From a checkpoint of a small transformer trained on Wikipedia.
Architecture: LayerNorm before each block, no biases in attention or MLP, untied embeddings, normalized queries and keys.
Training: a variant of Adam for these matrices, 98M tokens.
Each number is 128 + 24 x the weight over its row's rms, rounded and kept within 0 to 255. Layers, rows and columns count from 0. Numbers have three digits each. The size before them is the row's rms in percent of the matrix's.

# layer 2 MLP up, 192x96, rms 0.11, rows 100-148, columns 0-95
105:133120097156156153138143110086114118142142146158152093133121160091141115124141143171138153077147056127121120088136109152128146125122100139092120115125118136118094096139130114133101165100114139136135113156155135116096134132059116099159153084099130123163125103135124129109149104166151081129
109:070125104127115108163124131103127108127145130090125076110126138144164146127118161174125114135146101181141125099103186167116148111152166091091117103164160111141125132134159134095138141147122160115080115121121125109169118112106108126098127112129104122122109114142111161165150160155114098122
107:155163112106142148169167093094073138126172114155105147134152161092131138139113093127183100121138153091091136132136124089123120156134129120139124125121104135141103126111090115135092057135134127142130133158122149144128080108187122144154117130135180108124123131105125155124138125105113143117
107:144143145119146155146149109126105099138128142092123098150053101118118119147111131123099136139081144169161117060144097154145141111120141104095102107099150117151127130132107151098126158137150079156156124101098146142104115132132135138115137113166110137114140114116160092135119171128161185123
102:144144135104143106100117135129167145180179113102104079147173133153142139167096111108136130129114126133161135133155139133068116138130061140109143133135122077088127166151128148131098112115139159118103098129126120112158103147125154126106135105159127121143113096120166157105122116123113173160
082:105137132165110129104059154155122114202144141100102137114131166099119154140144128137142107143096108118116113140093147113120070130119146170111137125122154149140131139163099089133136149171152110143117134137138111137123144098093104101166145132155156188115112141114119125095100132102118151108
106:104134075123105108148164079123094109150125110162129125105161128106164151137136141111088149148135125124137151070138140118184130142118167138129103138122101138161078147114142139144133120130108091124162075160120096125116108130143141087176164112139069137135104118136125136134139152110113122116
085:094115093085145115128143179091139105136098129153089132153093110118111162142123162101086109137083120100140143118117161092097137102141145180151149132110098172136146129146141162129114138137099151157123149133136151137098111131097121121123118139070148130106141157179141110168157125125135116136
109:110119136136150091121104159101101146133150156100102078134140136143136126163120123132150175124129100123128166144134126111118102137149125085100114148101132121079141117125141123132132165113160138183130092135176099128182124118107146121131149174123090149133105129109133050147114161163125138133
090:134112137156181073116092117133130195115106101149132131119126102095140162104140123104113097112140129103122121150170071117143112118145129121129147107128136154126098151122123133106158133175124068139162149142111083139116129134144152105095159123142117145149093130128128075119125135145155091093
101:104102137109132169124135086142114114151149179130138064097101146135129086157139100122138157161134142160124143091146154109087142131157130128122105128137107113123093157167121143101101119149134080145160119110131084130166134126102099158133095122147099142121101129131166117115177114109119156164
112:087128163124125142115144077110154141130170163128096143107122119150118126138148112138148120169140178126145126174118162125109114100158125130081156159159159154105153131138134101150095103142128128128147121112131129097088134113101071176150096140110110148122090125111102148113135165133178114133
103:105149138132106155140076095106134088124111099143109167162131115153182126137141160117075137119118144123085112109125152139139169145124146125112077107099124155152139134149168114147165131111112146086109117105133145138132125118118110160129169135166106099130124074125104086108156135133175138130
100:119116121137136155176111146099142118124110158062118136121098125142136153127087144184151141145107134155151183132058126139133083151127153149125104136125091152082100094110141119126132158143149151099105093100130145102139168144141113138126136135098112129098118131116132146131092118106158102149
092:109112106126116152107140138122129179150102139116079152128148123144161112114163117177097142111142114096160162107116097143096105106121101119096165155152122108146111123111149095139118127099160123114098095154158119135096153120138088097122122100134132181132124111157097113159096122119154164183
094:165130146124109126109122124159168141144157134120092125148142132108114134068108107140078117146153173095096162084147107101145143132127084134090140132116128109138129133152125106111123142119125117066137154130140107141129087120161146136132143121121099105121147096100114152117132099181059138160
100:122130102112164123101106154138141123114123131115129122120082121120095092105183112085137134127126175122128105113129124092122124145119092110113104093125142126174138091135129141107172144174123172145078140139153094109133141133157106188136103134142177129152153104109111147099168169135128141124
103:155157138100127139108125145156101150131101186129105135156127146117159101090128085162089163107077094140090144138111105157096112175134139111142188102129096128158095136112114125128145126120131123153136168125096150172123111112152146124129090124127136103143115162139150168115121144129108146097
099:126149177177071162135160182119167136128088148158118084151162170112104129112136108143102130090091108141156133130157147120117154154100135121102116121140110079126110143128142139159130136134113133144116081130166150102081134144151101134087131158125133115111114131146138162104106121126119120117
101:140150124136123067151106154128120132115136114097127143114134170080128119145107139139164109151162113142102107131099111192125152131112119106131152119136121125076209109126131119107188097178143114120096107166118111129134137116127109165090128149155136101128110101140151109123140131138140140154
097:134171157106146177152109176116147114099149154154127103123129113119094081148110155133163173139074154096092136133076140098120123091116170132130086101112148137125124173161127139151170154122146121114127116166121119106118141104135156129123158094128114121132120131123159147138143140159109103119
104:164103115112122144137106155108138159117095104139176190176095114140121173153156109093139096146090118092106139125152133143192133122152139142131079118129115098122102078160126140126098112130160116102115127108128097108166156122098123119150099139138127138127143151124164119109130163115135145141
108:102131149076112129106154097120152145122143135122127126140160132120107136121143115156138092133146150172138146149137105098090146140173143090126124154144138087113132134150145106128152102155101129077110112121142056134077126145150114165088127143115116141178124130126090139105179129136163153154
097:098129163116101112119120119156097125126131158143142096138135077196136137125150153145107133126116074171111123152105102095131147173092113187135128125109149133131134162150086138147156153112146124158154087127150095135134113148106114110097120152109108144109117087115133107157129122168152138096
088:117133127102163138176103119084115098128179108137157136116140124107099133114096155117136107129095153098151151098165146158115153113131115164106098108126117120132167096155137166121130148116121129164104133182136162139116102127062107154132131157130093129138066100102125147110113121109109139142
107:135108126147129102141108128161115168122125137121129148133131135145098094131174123155106106157120150128165094119103128159138132129170137141124096159161151112092129092138135134098163136172077108125140079148105127094144162145140055158103140117106174100105157153139085114120124107134109122135
099:122133154148133072152131133146116167138167141104105142145132145107149112120165162148148146115141144117109117137120116137126133112160091126150157110107098153129069133098159113135124125106134095140151150134118110135071126115138154171090135139150130139170172107091108099138088173122086125077
093:133109152116125161110147127157118136127149161132124121154153114145110144149111124148174158124138116096127167162115064103147129116119134203129114149102117107135163130112092118098100127074143112155108107140106110156179105105124161142099065144105116152135098117135143146123141120143139154100
098:135094097164103073115154150151142104102092169114127138135064156166141130139110160092082100139118156150111089156100128137140106133103109171157150106135112120079136178148150176107133140141115126111103141130160141106158129118128122102132135144144135158127128100094131144108133145144141139133
113:126167120106154155127127130100183114115125104111154134149138121134163115064150137152130092140110110140105167104141122086141113094121159104145149106140141121083097083081129148156107085127120110124097143135147126160084111141165149129109153168142090169145102136153124112115108144120142143143
103:129135091105096128162105115129157125121141155109145110145123099131092116133151178152135107141145111087144112185119057114126136116091130149123113169102141132127143141105112110119102118144110187124148153097100135094143128099145093160094165169122137140135151111111103128117090103100139163126
111:129142130094116169157119182149125100134102111127095119139099126119130116171162101129102099155115167086126132101139119123131104120140152161153113142117136128164131145135099115104111119171117109145116144131058077151134134133126121142190098145138138139124134159056139145136148151091148118127
091:118166142121137169134168154101123124120098110134116121164143127138109122109171084130146129157132117112153131133135164114138149116126170113130173123152103144151133118133154091166111160108135135173145122113133137126110154117092085155101071085125119124155138139140127055105163170106162124126
100:127150155083105116103165106106118114152118150145144127109118160146120149161125157127170155073158165111128135101135132133108153116106145100102149125111101165120103130137142136118053119134115116162138109111120109128139121110120151152129093098147100106143108113135129139125164112044123131175
107:138154085110123114089138151136126139139120131184106154117155128138092168111112075172105096121153169101126112125118107120090119142150121152165157128095137076159148140137114156127145099163143128133119131102102083179131087138083122120104130125134144148136100137092116114109163101149132142129
104:129139175123103080153121152113149109120153105151083084142109115122112159103126155122105120126125135141123124126147119110139140100113136147155122115167133104129124112189119121149071133115151125153154164169113134131114165143186154102113124133079100107126152132117137079173131148141148121078
101:128142125122135117094118121135097131140159085137114079172091125143146122120117147107121192167130146135094143109125165145150154109110122137080127105166111157099114154139105129110122154113155071156129119125156132170098124126118105155111165103164152144073126109168116154127155129153126142114
104:162116127128159122122119143107102138128156106070118162144140101111165132109135111098146137140102113086084117098162065133140158150118130106156144143093123119118106111137158096087178157118186109140124148107132108167146122109122139120139162142172123144141111108131122138167096156162111127114
096:114114145173084153133127132137127134154098124100129135108143108106109164116142171129076146126122106165147096141142112124125066146142142159095148139116137106152124104104078138135130171128098096096126142111158126137126110110140124095131137115139115169131161135198141147178090132147154115100
099:111187114119111111150114114097138101134162129134136126155126110102163117112116144153119117127150097115078144101115176151157129131110141131127101138114158148104164147115116141093132167122125095121189129160065180146123146138127127128139147131139143104168090090078155113116130103115146153106
096:105156092098151130169129127130092121119139114125146142125136151165108144154166140124140103116127138137151115141105161160073169127097120131109088126132101158099136122117054160116120108140119155141176172100161136153164139124132106113111118129132115131105127161103184149157123091141147100115
100:117145161125136080109145113154127108132149089161128131125122133124134127128145131111157086143127106151112173179130149153098106106136103126130130128177159097083154076153128117127129113147108160153114149124091131125152170106122180136112103140095117131115081138105182120152122090117143087143
096:137086118091153088089121140160141134145146158139126174078086130124143120141118178162112136148155119149143121132116145105111148115132142126127100100143148115126150093117111138123100132134145083137163176165141162150143109113135093134153130115085151086081143156141127137089169122134106131089
085:142140119135125145153148121132082134129124179107116155131133118156159145172108116127148125128127123100091121095164176120159107146124140116146150115134069147130135147106078159134093099106124089116123102092133190109125107119130139119106147105107111107121157136127110127144146169120133047116
083:135105159138110109137155115151112185113101153119135182081157091119093156150162122142098116128144120136156096130133117129148114110130094173106138119090140147141087168110151119155147102112105132126140137109151156140139064153128122094153163138132136125147163138142075117120160136138130091109
102:148112124140118134149144140139138110126108174124159088109116150062096175138112106147119150145159118089107133165127091134116140116126179122112103138150124157124157098132153087176124113138108135110129125137155068158111113108140168136136101159175094144107148113173131109134114108111124128109
095:174160106125134160161123105116092094134114158122153095107145148135122113116153136093101136108098135062135118137131147116103163113143135174152102137136126141145169095126130125104126097181126151168105147118115119147100099129109145092163126083152118152126143163129161088129102119104138173120
101:118153095116095158113135169102165064112098100163146154099143134131111129065151136120137131122132145075147120142132134139152149131140150137126118115125139099137163121124128092108132159148115101129113155136113130168111115121148125118096084171093130142151069132103131113113142113135190126097
098:084150123155140168117103112106113141093110154071138131140136137141102159144148132118162164114100100110126137157143174090091125129127127118135145120147066073093132145125135131150119151087178159147109101114126142114148104129116121149160129144146136137115112137061121115131118142132113156171
# layer 2 MLP down (transposed), 192x96, rms 0.153, rows 100-147, columns 0-95
106:140119099098130102134127131156174183117117124120080198121124139122136133114141103131145080124130172122133104129047138094127133123122132155101160112106113135119127127122174156176136129110147102135128117122134106133212136139111169122123113142129134125097132142138136129089123111109109127118
101:143125113091123111094115172146144143124140136152121103133141118122119146102129147135097095103124164149194159128070109131113162094127136141093113131171159099097130121144120156155147145121116141150114123166114162133117145089140114172075146147148112127098081114108120158147167105145108110151
104:120153131152150127140129120124125131133211108148078100120128116131129144103095123180126151127178146125099147117137080097155079124122130150144159123111091176161091119115118112111120136099118127124136124095130130123137113114130149096160164079103167122124130139155128070121133166130121135140
109:147165133127156154158103091150132125137099172125112153126108147168164163132122121137138103097152164174104088098175111096137101140153137136097133094081160098160143136080140093117100126097113123117133137133118171106119127130114116138124139133167096129068143151141149113126138104138128122104
105:085143134084133149118135110140128117117110105174100111138105149144127163148136153115140127120161154111128141110125132120120086130103170140142119154152089108154183142131148106108137141140097177110164091124129167161142150128146116147069066105101152130133122096127132093102168119144136137092
087:152132132151121172133072141162119130149169137115093105139141138114106142140136161127125091117089121124132114136098171123143106136141163114068143125162113078159113136120105086145139112157138131140146101136136131113132140095137150101163180145113153188080107133105115142088115138117133099112
108:105119133205116133126111169120114110116156114164130141139130141102116124142100085056139174128137156117108147163125132118126160126129162149153131138147078095120122137129125087120141121130146159135126106114119057128105138140104096112155111098151163136117124138089135142156121108168129147105
084:104129109150104127135168149086127120111117129148100133152125096166113170122099119093114113116154101085157155134128091119145138132140164113131148135126112103088165125122129114141177134144145184119141116120142088114140149172118101138111128064113122165110134087113102097129157107159155110169
107:123138137137138106147119127118145126154109173125049101108122147124125127168148116148125165155178173113105147123120148126143101158108110129097103147116132104138131120132167075127114130140142146111128118145119092131185126157131167115143065100149124148116073097097128124122094131114147112151
091:119125149125176104111139121127144170129118121135115073160122102134107156124152131129128114127143182128118130176146098122157117098140108132123115070132140147143137085135102130096130108141143131156120128108069131094132091173111154138151173125138108155043125117125136128138150104158146129143
102:121151110154133172134174070150110124109147102107124121121148131142129148117148120062115127152137089094130153124151113125171178130115113156130139105118111122102148137122149114111096115146175151129135114171109073114103139185189105123135116163110127134116134125110133108104148099101134111125
109:130124117153122110127116091090120166141127120130088122140122128114167115103123104163105112149153159134140147161146121102114100125155151133113128180140119156119112147116086173135120087106127080138146113153157162169090121113133101126140130110128158129122106184081114166139147123144170075100
100:131118109151114156144104085101118117121112128152126166095104110198167123139097158087161135137127139135078127124131141163143138164122120177169124168071079120165146160126131124117194128104131118125113117114134129152142098133123110110118148137111116104151128127128102127130152138100126108092
100:126160076112148138166134115179133121134104145157116117139105124063094129128114137092132068119141145070170146133088147122117131135109113134120137133138085156144178152145124116154093108129152154115149141138159105118133140124153128174107118136124112105132145137131155143180112134100128085114
093:107106088136097167104140139152123128153141169110118126094112127080117153136168104116189104167122123111132153148153097188168116097154093158098085126141139129156123161157129132141132104133132093111136123177098124112137142107130113094105097100082136121121125117123135125134129131143161124162
099:159150130125077097119112142151138104099113095127160111140111132136107136088134155104099112150113154124129155082137158138124187144155106120122154159139106154170129086144128133091103143102135106068126173102176107143081082143135118120127139146135138124129136161140107157171130137123113120125
104:107128158184148173134106128137099170137110158142110120085170121157148179105096110123103119121127120133138100112126195136104062121129124104131131131157140139142089123133130105113117114144148166140135152128151127186107102186131139128143109093143136113097105109143093133124121117135117115109
100:160119091110171157112111142141099126135084102145114116151120139136136135109091116147119108140138134129101173100128086175178151136088130113080136150176147116126100129121128113126130146136130129145099139092109141111071114117134150110147119153140093111071134111149157158158137145156125157176
095:174153146136126177122140150138173114156111153133127111150119127093107074116134117134105084119096149153138166123126129125140147158111125126140141127130133072099104142138096127110114125095099151165107131161115114107115123147124100138130088148083173124134086132152120172106102085125151174160
096:124125093145139138105136157117115102098119150124170138157125133113123123147130184114139122137108141129130158139051127114159111136117070130149117107130095170151141121160139134120103144117127114131137155130148130081072105130176104122084127099071143111115142130097145136147154182140120151135
097:150118117117130156119169096102138133118173126065109142135110155114149103136097122104152091132102128124126101116120146151156128137151137156163067116119140127108109141136103122117121130128105146142109097159169117130175108114130097176103142135124133113186133074083181155114131152139119135110
103:094120112119151123119118172145144114180109153134166133160146168120108120153174120155092146129135091153153114145104173092143160112109169106110121106105175114165122099126117138139126099134089133163194107123125125144141110101132124137145110116113134117114085114136117093093158102136126097111
111:114156084163075106083131125116136117133119115127171133160145081121145101112175101163089139144126153150151104139106131112106169137134091126117101145147156116183126171147113116121128091144121127128133137130152135155122101152163080119128140143149077107117144158128134174108141101123127118104
094:125159100100123115108149127110094103150100140127139122117114125133144143204139127132113096111129079125098111134110096135126215166113095168126141092140169147122121165128143149127145160129108115126143098141114143106105157162095122107123087157141105111119112151118142117102112123158160156106
087:123139152141174119153126147115160115120165190133177143114133081157131102128075087176145145094159091155162106119113155102095065131119118143105156102126101103148151102116154119148133124091150142158134152126127132138123135136120104119132112112128124135161113133147136098083107137144113106131
105:123138134143117127134106129161175090093139115130099111141129137109106123096151171097084148135135094155157157131105144078088086112139146105108100125119103128104179151143132149126107116114128123133075125147151114149106139143108162122129187132161136153114169154166116147142121086111149116157
100:126117125095141100152129148098114149109152088111115114137107097138131080162148091109119157105138152174162123188125138141140088124144090171152154139119113101113172065147145091131135133099139112119102098148081135124134127124159151137108104131127130137130151149072154139160146117126138134137
096:132141091134109136129147097114136120126128118111105114073136128102117107129138144131139116146121087101135100134156151067116190145119151110105082104117138155131123138146124132133153117149170133140139120141131109152172126137161183134101137097102098124204109146144100184092133123099120114124
096:119132110118123123121153123131126128123124122121161150144141109101153173125165075127119130151095143152178144126131132157136126102140115117081112145122111157097092113123142160086150114147164111140099137153106121106226147113121149132076129115089110138114158128090092160124163142135127118127
112:136108121113109113150116153120093122143157112106167114112133118107128108120135146083183178131146132122111109091124136184131144135130128168122146147153111145153103084169140110113177123101134153152124113161086147134103148094090184122118111141131100114109133156120135086088080137143136140139
106:100120126112117144124120190125147121143148112139123124109124127094114119140085092082151137139087124144134096105149088124145210129103118105144117140110156127126137121101144077088138139110099153148156117120136158067096150169138140126137150142158117127118126151126150187150128127150147143114
110:122187116130114114191148121134143124133144128121095112088117149122186128137144110111121148120107143125133127104166113167163103139141139171138098126106119134137114158114148108147152121162112090100089096109112107152154139140107112112116141144177096127186162138093110140110121093101124081117
092:099099107167083099161099180106134145125153130170080118141109119155170119118112116162122140143137166129139116148151117113107123118140115114138149169146115084113164146135116101133138152158092128110108112047137096190157144132146118125101125127127107144124120114145148150123139122157138116102
102:107144132140143160136134153096119110139157138149114126154126140135116104131107105156087131102153121073100125155124108146128164118129147124105115146128160112129128183112164166093105116141135162125118081127161122079132108123102184078115096131133165133090137101113145113177114137111140183122
107:129162116171118123096145111085101143140146109134138173149184139135143140138148128174111113105167103106098128080108129137121132150135126107149127100112132128121093128121157141087114155094136146160172113114178172107127135111095123132136135116122150109125090128151097058103160133143133105108
106:153079139114134159127130162157140134100096152180166107127112121184124146113146111139116128153133101149140096088122183155101133131066145084113115124117125122141126145164141116132132092099167122118147156182122119116102129138105114119122103103149131132164106150147090143100139116104128163114
100:130143118119107098161137082161103161132106136140155113153114146093125146143095179098140112134127144145111097147175079150181177105137089116149119121134134117123111131140109112134107127132127101145113140117123081113177094105115107124135100133125127128114170127110152169086140155086146166149
098:158111142156130179112102139119121137121096120138171136156133117107104113140131152132104130126104149121116125159144139116104064146160155149147144101110101089136138169116142142121133132126081099092089111135090150096087125128156114132137093136130122135155168170174097111170135150140142077110
099:157148092104101175153120150117127092147068101128105116101146116150137131118174122112127133135130174100130109134136156146126175140115138123117167115104130117138094131138120076108159103150136094086105116150125129188140132149121114162098126135121103125165120170124122161128161075098135124129
101:136124082119127163128157202131123092156121163154130115102088133127119123127105121109165127113130134170182105167119115161112137122156141093137156103109106103140133083159124166075139095121124132103107145117104130132142129156111119081135107131135134113176142143129139162126119171116102114101
095:149105136156138126131097153119153105159120164122150097108144121120155119149093129153135147146125169139142136114166136121147090136152145123156177119151079112158116125123162080130134111183108127121140112136156136101063111124117148083140100124125063119137115126141092135129101146077099133143
097:123097121128128089119144154140114121148129118101144132129097170135095104164123183094131123139121138092087143121147124176182176123128134185153081137121147124106119137090094124111101133156155116113118145137155133135191161093101130140122104160107133127132090150111120122116155102117113101136
095:105100164127122095133146106139133155134117106138118145132112166162125135089126140153144138153130155115152122148119086132109183109084132104102065126126132121105107116135139083172153111148133159161120169094170118142182150125105108118097149092159129139135099119152108117072129109143126122132
087:167150185155139155103138146096141100103127077169147140128105118135147136085127160112142138111126131154096160109153148121134117126153126166145149134117109169139085086151112140087129126139138112162129140127115105091101130097128071123153152152168132125113121115149115107108127078123139118078
083:131143110092175093138106173110192098141134095129101101147117149130147091087126149128144119137116135158097159164148107163137167109128124134120118153119093125072139114112143101134103154133079161125140132162098109113155156083147103096112122139131170147112108149119136125162146132113142141132
104:144113103128094100115126086098103180132138104099126104150141085146140099104131154116162106116083121141143118160159150133130101121163134121145103138081114113157110143125132150140143145105086128138123126084177137160113122088089159110121154111107133126155161175158130148160167161102129134139
094:120103066153123088110143128139119137138160103125111123125079108132173101108167160116161146129130150137106145153174161165125126102131089123128120142122084147111133126147131100112080130110128129091105114137122149159137147103150152167162129155101150138085143159149141161131105154120074108124
102:124109084116073140160140146167154133106140142147092130134152089138085099127140143104122156133096107153158121149165127159107159139170110187143081132155115135102102127151072123100105141088075149099108132123137155126127143155124087117135111135119154134146129134108136128130166137125108135137
# layer 2 MLP gate, 192x96, rms 0.116, rows 101-148, columns 0-95
107:150130131125144102188147131103115112055114132122117129127176148153110169128134148108144092142101110137107103110141121080141128142111164148141112128137132094121097117141146102127125141157121106097126168180114163089167166145148120099119135121109137126114156175115103156124143169125101095110
097:132093095108152139159132152121120111099162135137134143151124128119090169110136142152123057147105172093065130140150124109170100126081128145138109123132154099135135111122134146138133138116124123122094142179069115126135158125120172127128131107081151102098158138084130145120149118129122150148
108:079105125116129083118195147157131085145166141088102110145092143109146131119114147158115149144104110104133153111097114120093108115129109094163098126174112153159100121116108138116142161150153172151155119199145150094129134137148112153117149141103145126118143157098121125117131120127122150123
105:127167140123181145145153140154107096128123127138142128135164099130128145108157099104087142085089076057121114105113129146143127126126136153155146148157093136146144129112118124102133144117137141135135147123100186140159090131155103127156119098121124128131127117145163057090132120105160148111
089:178118132167106120120173145131145153134127136106142148098140107132125162188123116132139151116145110154116099128103144101146087088144142121093152127144118114152107156117072110139118122128132127133111134125137152126112139198092169112131140073130107101088128175113109105094144142125159094120
109:163138140121124088120117157123086143100097127126085116127155117137147068130166103119152113164147152112091125148113096118164169094111128133126131104139159160154179106164148115131173074123144168102102137154124085126115130138133156129147142151112100120112119128088125117136135139111169116153
086:127150137099118116111104132126106149125167097107116083097143166120101158175176130135159125139129136118108139135119164180147128151125112136130122122118153122102141133130120126094106155134114120081110116143150112101119155104116141152145135165156154108118125105067133163096134170065134182152
109:119140107105131114118136128087169120119132139084132122141093107155108127123101183150103129126094120163109105063174150174140109125143098137127094157145132124169128097134142117084119148145139153138123110104125158133113170138145142077167082104151143143125161106144109117141141148090131127105
092:156120144154096118147144109094125081094152124082103131125088107144105140189075073150133162150140154161153139123060127122152121148150129124127121137126126140111138125148131128140136107130127215139124127154160116134132127119114133112120129148140135107097151127120144142105113081119103108098
102:116112178117130086118092120099170128152131114151114133084119113134130136129057176141123136135143163150168144140118147102129090131126137140124142153139146108115111141115093164119160142124106163144138141111173100098122165111112136085160146139094111156110148140112111122184102136169114097133
116:117168147132151099126154169115157144112111162148129153160137103157101116122157084102116089167162132087139082140127119125156130104156124135091116161174151084139131131175130140124126089123143106115113136151142130148095129134134087136134128107084113109098102154079096134100127168118134137132
102:133151125156158097148139131137141146112149135078128138152146155043109097107170091125152130106174114109144132112105113106087140107115154087097131109098146090108142128129154128139088124173137154140106152139145141127094135134113138133143141170118153134166164127103140104117145119157113153093
097:110096164118094157166144122152152128109134163106148117111095102122082135133165129167147122145121123122089127097125100115109166125138111157160081123131159148144154138174145160107155166161142120110136125118096116073122160135078146141146141127123088127101154108138165145125103112116125104092
098:136141154122128130146156136148128103098121192097130107144112154138100151145148096128130148147131089097112123210120099150162146132134140162151127170130148130119141115148093127157159109137101127080118150138107100066084160091130156141121123132122126128147127119112134098130179109141103136110
097:171107108165119126111088138144162108143148079087117136131097120127127084104164161139114142157130117103130144120121158150109122173161124109101124143117109131168088143104114116102124169157142141105138095127138148120158132176146125119149109123114117119078157133121100128076121146147106154189
104:117147133100096126165130117134117126145131112111148119104155131125110127142144155131180102105085113122128121132122129161111129112126138123153111119137158090156163129180160116112127142117165134179133111114114110107111182118087147120096088110106098148158085087133199143149106099123156143165
110:144128169125077131149137124105127128111123108087122146143129106126082121136137078139142163124091128143155099174155088129100114080147096133158134096067109120109154107163126133094148111144116187143136107145137123155097132123125101138138154137158114099091150117105123130137172138098142144115
098:155154167150120147104175137104131117122131120162158097129113151103130132165137106159072087117122105124151143120145135117143133128151139113126119139147138089102112138127096150089143095135105098191077136148094129105101129153129121102151103145112188119146122131110133150116105141159132192116
104:123156090155120070131150134121085120111138130112156111106076124080145098136146140150116141163140115155106142175136115150115129136152119114154075164107110164153135146129163081124142132167142132118142079113086152101132131121146136126115133132101113143122122118098089144119132162156152085094
106:105150141137134140169144122097122160142169122112137136116124124108126127127147083126155148163119112162120139168100090138128110145116091088168165098074111146109137158152139089094121075100110117124128103167177114105125141120123133140119122140152163110143111104080115135105145172135171150132
105:108103152125114151129130142076157117152152122127115132131111143145141115116192127124149128140136113117124136100129154136150125122146172073067078118130145092129115091126147138092106160159163122100156103129151139138097134133100107121075132107157095130101115147151141175132128151124184106141
118:115142086171100119151132155094140091116157121112166133171129132103135120110139106130153128145126148157115136136107136128108133120162099104089169130170143122163111131108124137122118095165124182120111112150116173137082121156160128140108103145096104133084134149150101144073185151116140143126
096:130147155119104146140116118120100103149095128171121107122120120110149106163132186131112116126168092141115133124152119116138161184135113144161153101123179118135138118161087122089149118139137148140176113148112128109143118163175136115136080151117112118084074102108114104127106149135128174118
083:122129161109115139153131143123144139128122128074112140156143169117109066091127128099142122161154161089086152137113116092130124134110063126160132144088172107158097108163130112122127136128093158128136114120122137136128148126158118181125156167132161140112150117131119098119172122134122177147
107:143127109138105132112101134131086096084132144160172111130154113070122146129122112139108134139133150111106208124142141086165119113135119112153153125110117148178160131117114113142115104098153156165098141095080111124088100159126150090143146132115140164154130141091128130125154129125137160109
098:129118140120154114107150174117174131113161124068109122111122117118098115115130158115130098181118144125151121147118128179106105123085109134109114091145153114120184122138129136087134114128128157083132165116157171113148121149114093147143096162082089109129113132134153128086128130166149145134
096:138141122103130129137121085099129167153123126150128114145100076088128110120129136095143137115095158130139094106106152153084073120141105057122137101092149121152158120135137117126123165178090152138136130123130133163109156135143139120108133121181127150125150123107116117111165138140184172130
100:139141161130115186139089102145146185107155068124143129108169121099125143114136120203138144123119131138166134126138142127091133143133147085087116127122142187186132121132148105159164118164126123120111105167129124143130080141112118123122134086133129121122129126117108095127147112136129104123
111:148152097136121087101123165102127122086117124132144128103096138128071152133146141119118107082165167121131113134109100128189120137099114137115155129117096106159170106131181147156147155126163139108093171133078132120123163154129140134140133119127162127083181113111130115113138141139141111114
094:125135111166125148102100150136149133143098156128089116104142111183110134164152120138093145114137105175145127113162126141091147127143104138137109128143111103120130133100104107124116176119103118111224139084148152103114145159120121110118170106105127138124140146158116147138122133147127096071
111:131151154159136115111145105157146146144158144124123126084136059112117100137132117165122117109150107123121106129106119141125099120132154152151138153136136159142102163088093147111112113154153123098129106094143112110165131163074123067162129125163118157177128134120121098114081123140125084155
094:115118163152108096107138088157165101139158162084115119119119121108145134118156141106107182132137143178137159165133081141126102142079133123094127142116135126109163169116063143163128140110137102137134140095148116118144086112126149130135163118120096167126102143132125102146097140141131107166
099:159141166142129094133139103169076151115108139098134108105118122157140152159133118115183102152104120120162111146136123129107145104106122156135168095150088120132115091154113133093121147109178150149148141102101086118128163156137081160132131126118127165128145114127109103162104154113140082098
108:145123121131109150125120106127116148111169183118133114203136136127137137162169105127153142118156125105084125131092145105135163116118116129122119127115176142105159114148109133124153107084131122134166130112149095102168122088096132157120129131097089129119092104119133139134147205154127123163
100:151137140164099108118140123112161120085139104155175160178127087127096121138132123153137107154139122092100090110173165113149127102127116192106108121118146129167151129123107110134140110138093136144097124153096108117085156154124105130143112153107139122136164095082116133129145164141084127114
102:117158141182121140144109168054159110160163074123129117140116151135128132062113100149142132164138094137133131118122108102098094108141140122112136109123143134123122105140162137137166153156128128165137149131124152134139129134126120162110126102134121144119057116159110108150108169155128102160
101:131122138119129177129126104102089121101147123130157130157142111115119132146118145115076162110112155119130154132102154141161123136139150111106152130137135149120115150127085139104151100101115152077083185156119156115136124086152131162084156169091108128154128083103123122132152092173110101153
101:138145147124139119136152145150107127115122147091113121087151124085091150155131106095133136131121106102116111175135072149152106161101075148154138126084077106120095159171110081139150117124106130153112114157110072154134128150179152149114126136144148132126131134095162127107133114102126141129
093:096104112144086157149121142164138130130135163142115150123124096129150111110146159134140120115124172165104112114169145089153145160107129146131082145142111152124140121167109146121108151147117122121093104115168112086140198126139097127138141086113122121098151099130093133095114187144120087112
090:167118116138118175125132111147109156119099150125151126189112133109116127094096117134181136161085109092102106119131134106142156130107134126150121112096115129174128158175143148156151099119143122120097152166104167129122145127148179124152105103102150101093118157137144165102123129085113098119
096:086165164127121116114175147159109105134159087123118139122129173146123127105100151143115117121154138148104170122135108136142129109128111137124156123163090115101134099119104114092108149132132117141123169118105160125140163101108181076098105135113126130085088123141126133138086124091190133101
095:170109137152106149179111146093160154095111094106140124133162115115128155158161138138110091089112116074166112109114116131109147152155138168165136151142150135131153130128168118133135074139123182144077118110121106147130138096128103129147124147103126157136112073106145129135131144116146158134
087:162106099124148138138112190124154158125121091130109157110117129128137094145148097138122107167127094132139131135075121174080127111126151133172144100095138132153129132128120108155131128149180145066112128121095127120100183161099168129158127138112162112112121166142129146143144125102143129102
087:132152175153126120115162087119108131119112169116152155102153096108087158147137094160141125100125138118107096132093127122150099119130106122094145108104158136107131139135122120103142096128160161134126062123166137112116102140100109134112131184153123129182135121114118088099170146165151113152
096:106124145134107148124129131109132111156160112141108126109126098209155090070092092155123137136117111110144134124161161116126166102114123131128131147129105122165077129127119168169115133108099172084137118137111150165153127133156119106121138108088090125150108129154126133167173110147134116129
099:091107132156110147123140126140171062150147141140138122152124148133133091123097149130131145102147103173121167141197146094134143138095097101108134147143090127117108150139127110135151148112137138133127075139127152129132153106128101122122140081159121142100086082165116133150106096153098131159
098:110136094132133133118117095137152151166111149133086094100163084146180136126115141153110130080172092131118138135148136136077118140123116139139148138145108116098108139117047158143120149102130139150141119129141141107152159122151133128137162098119106113086152127145088144165112122167088146111
095:111141103148114134137092139145132148149130094156100135129112113114168133108084149119147127128128111133108167111143154165150142132062105075160135107166028129185097138125129110112142106126136100098093130126125167122140114129121122130142109099129133135124134121128098155136125118152159105149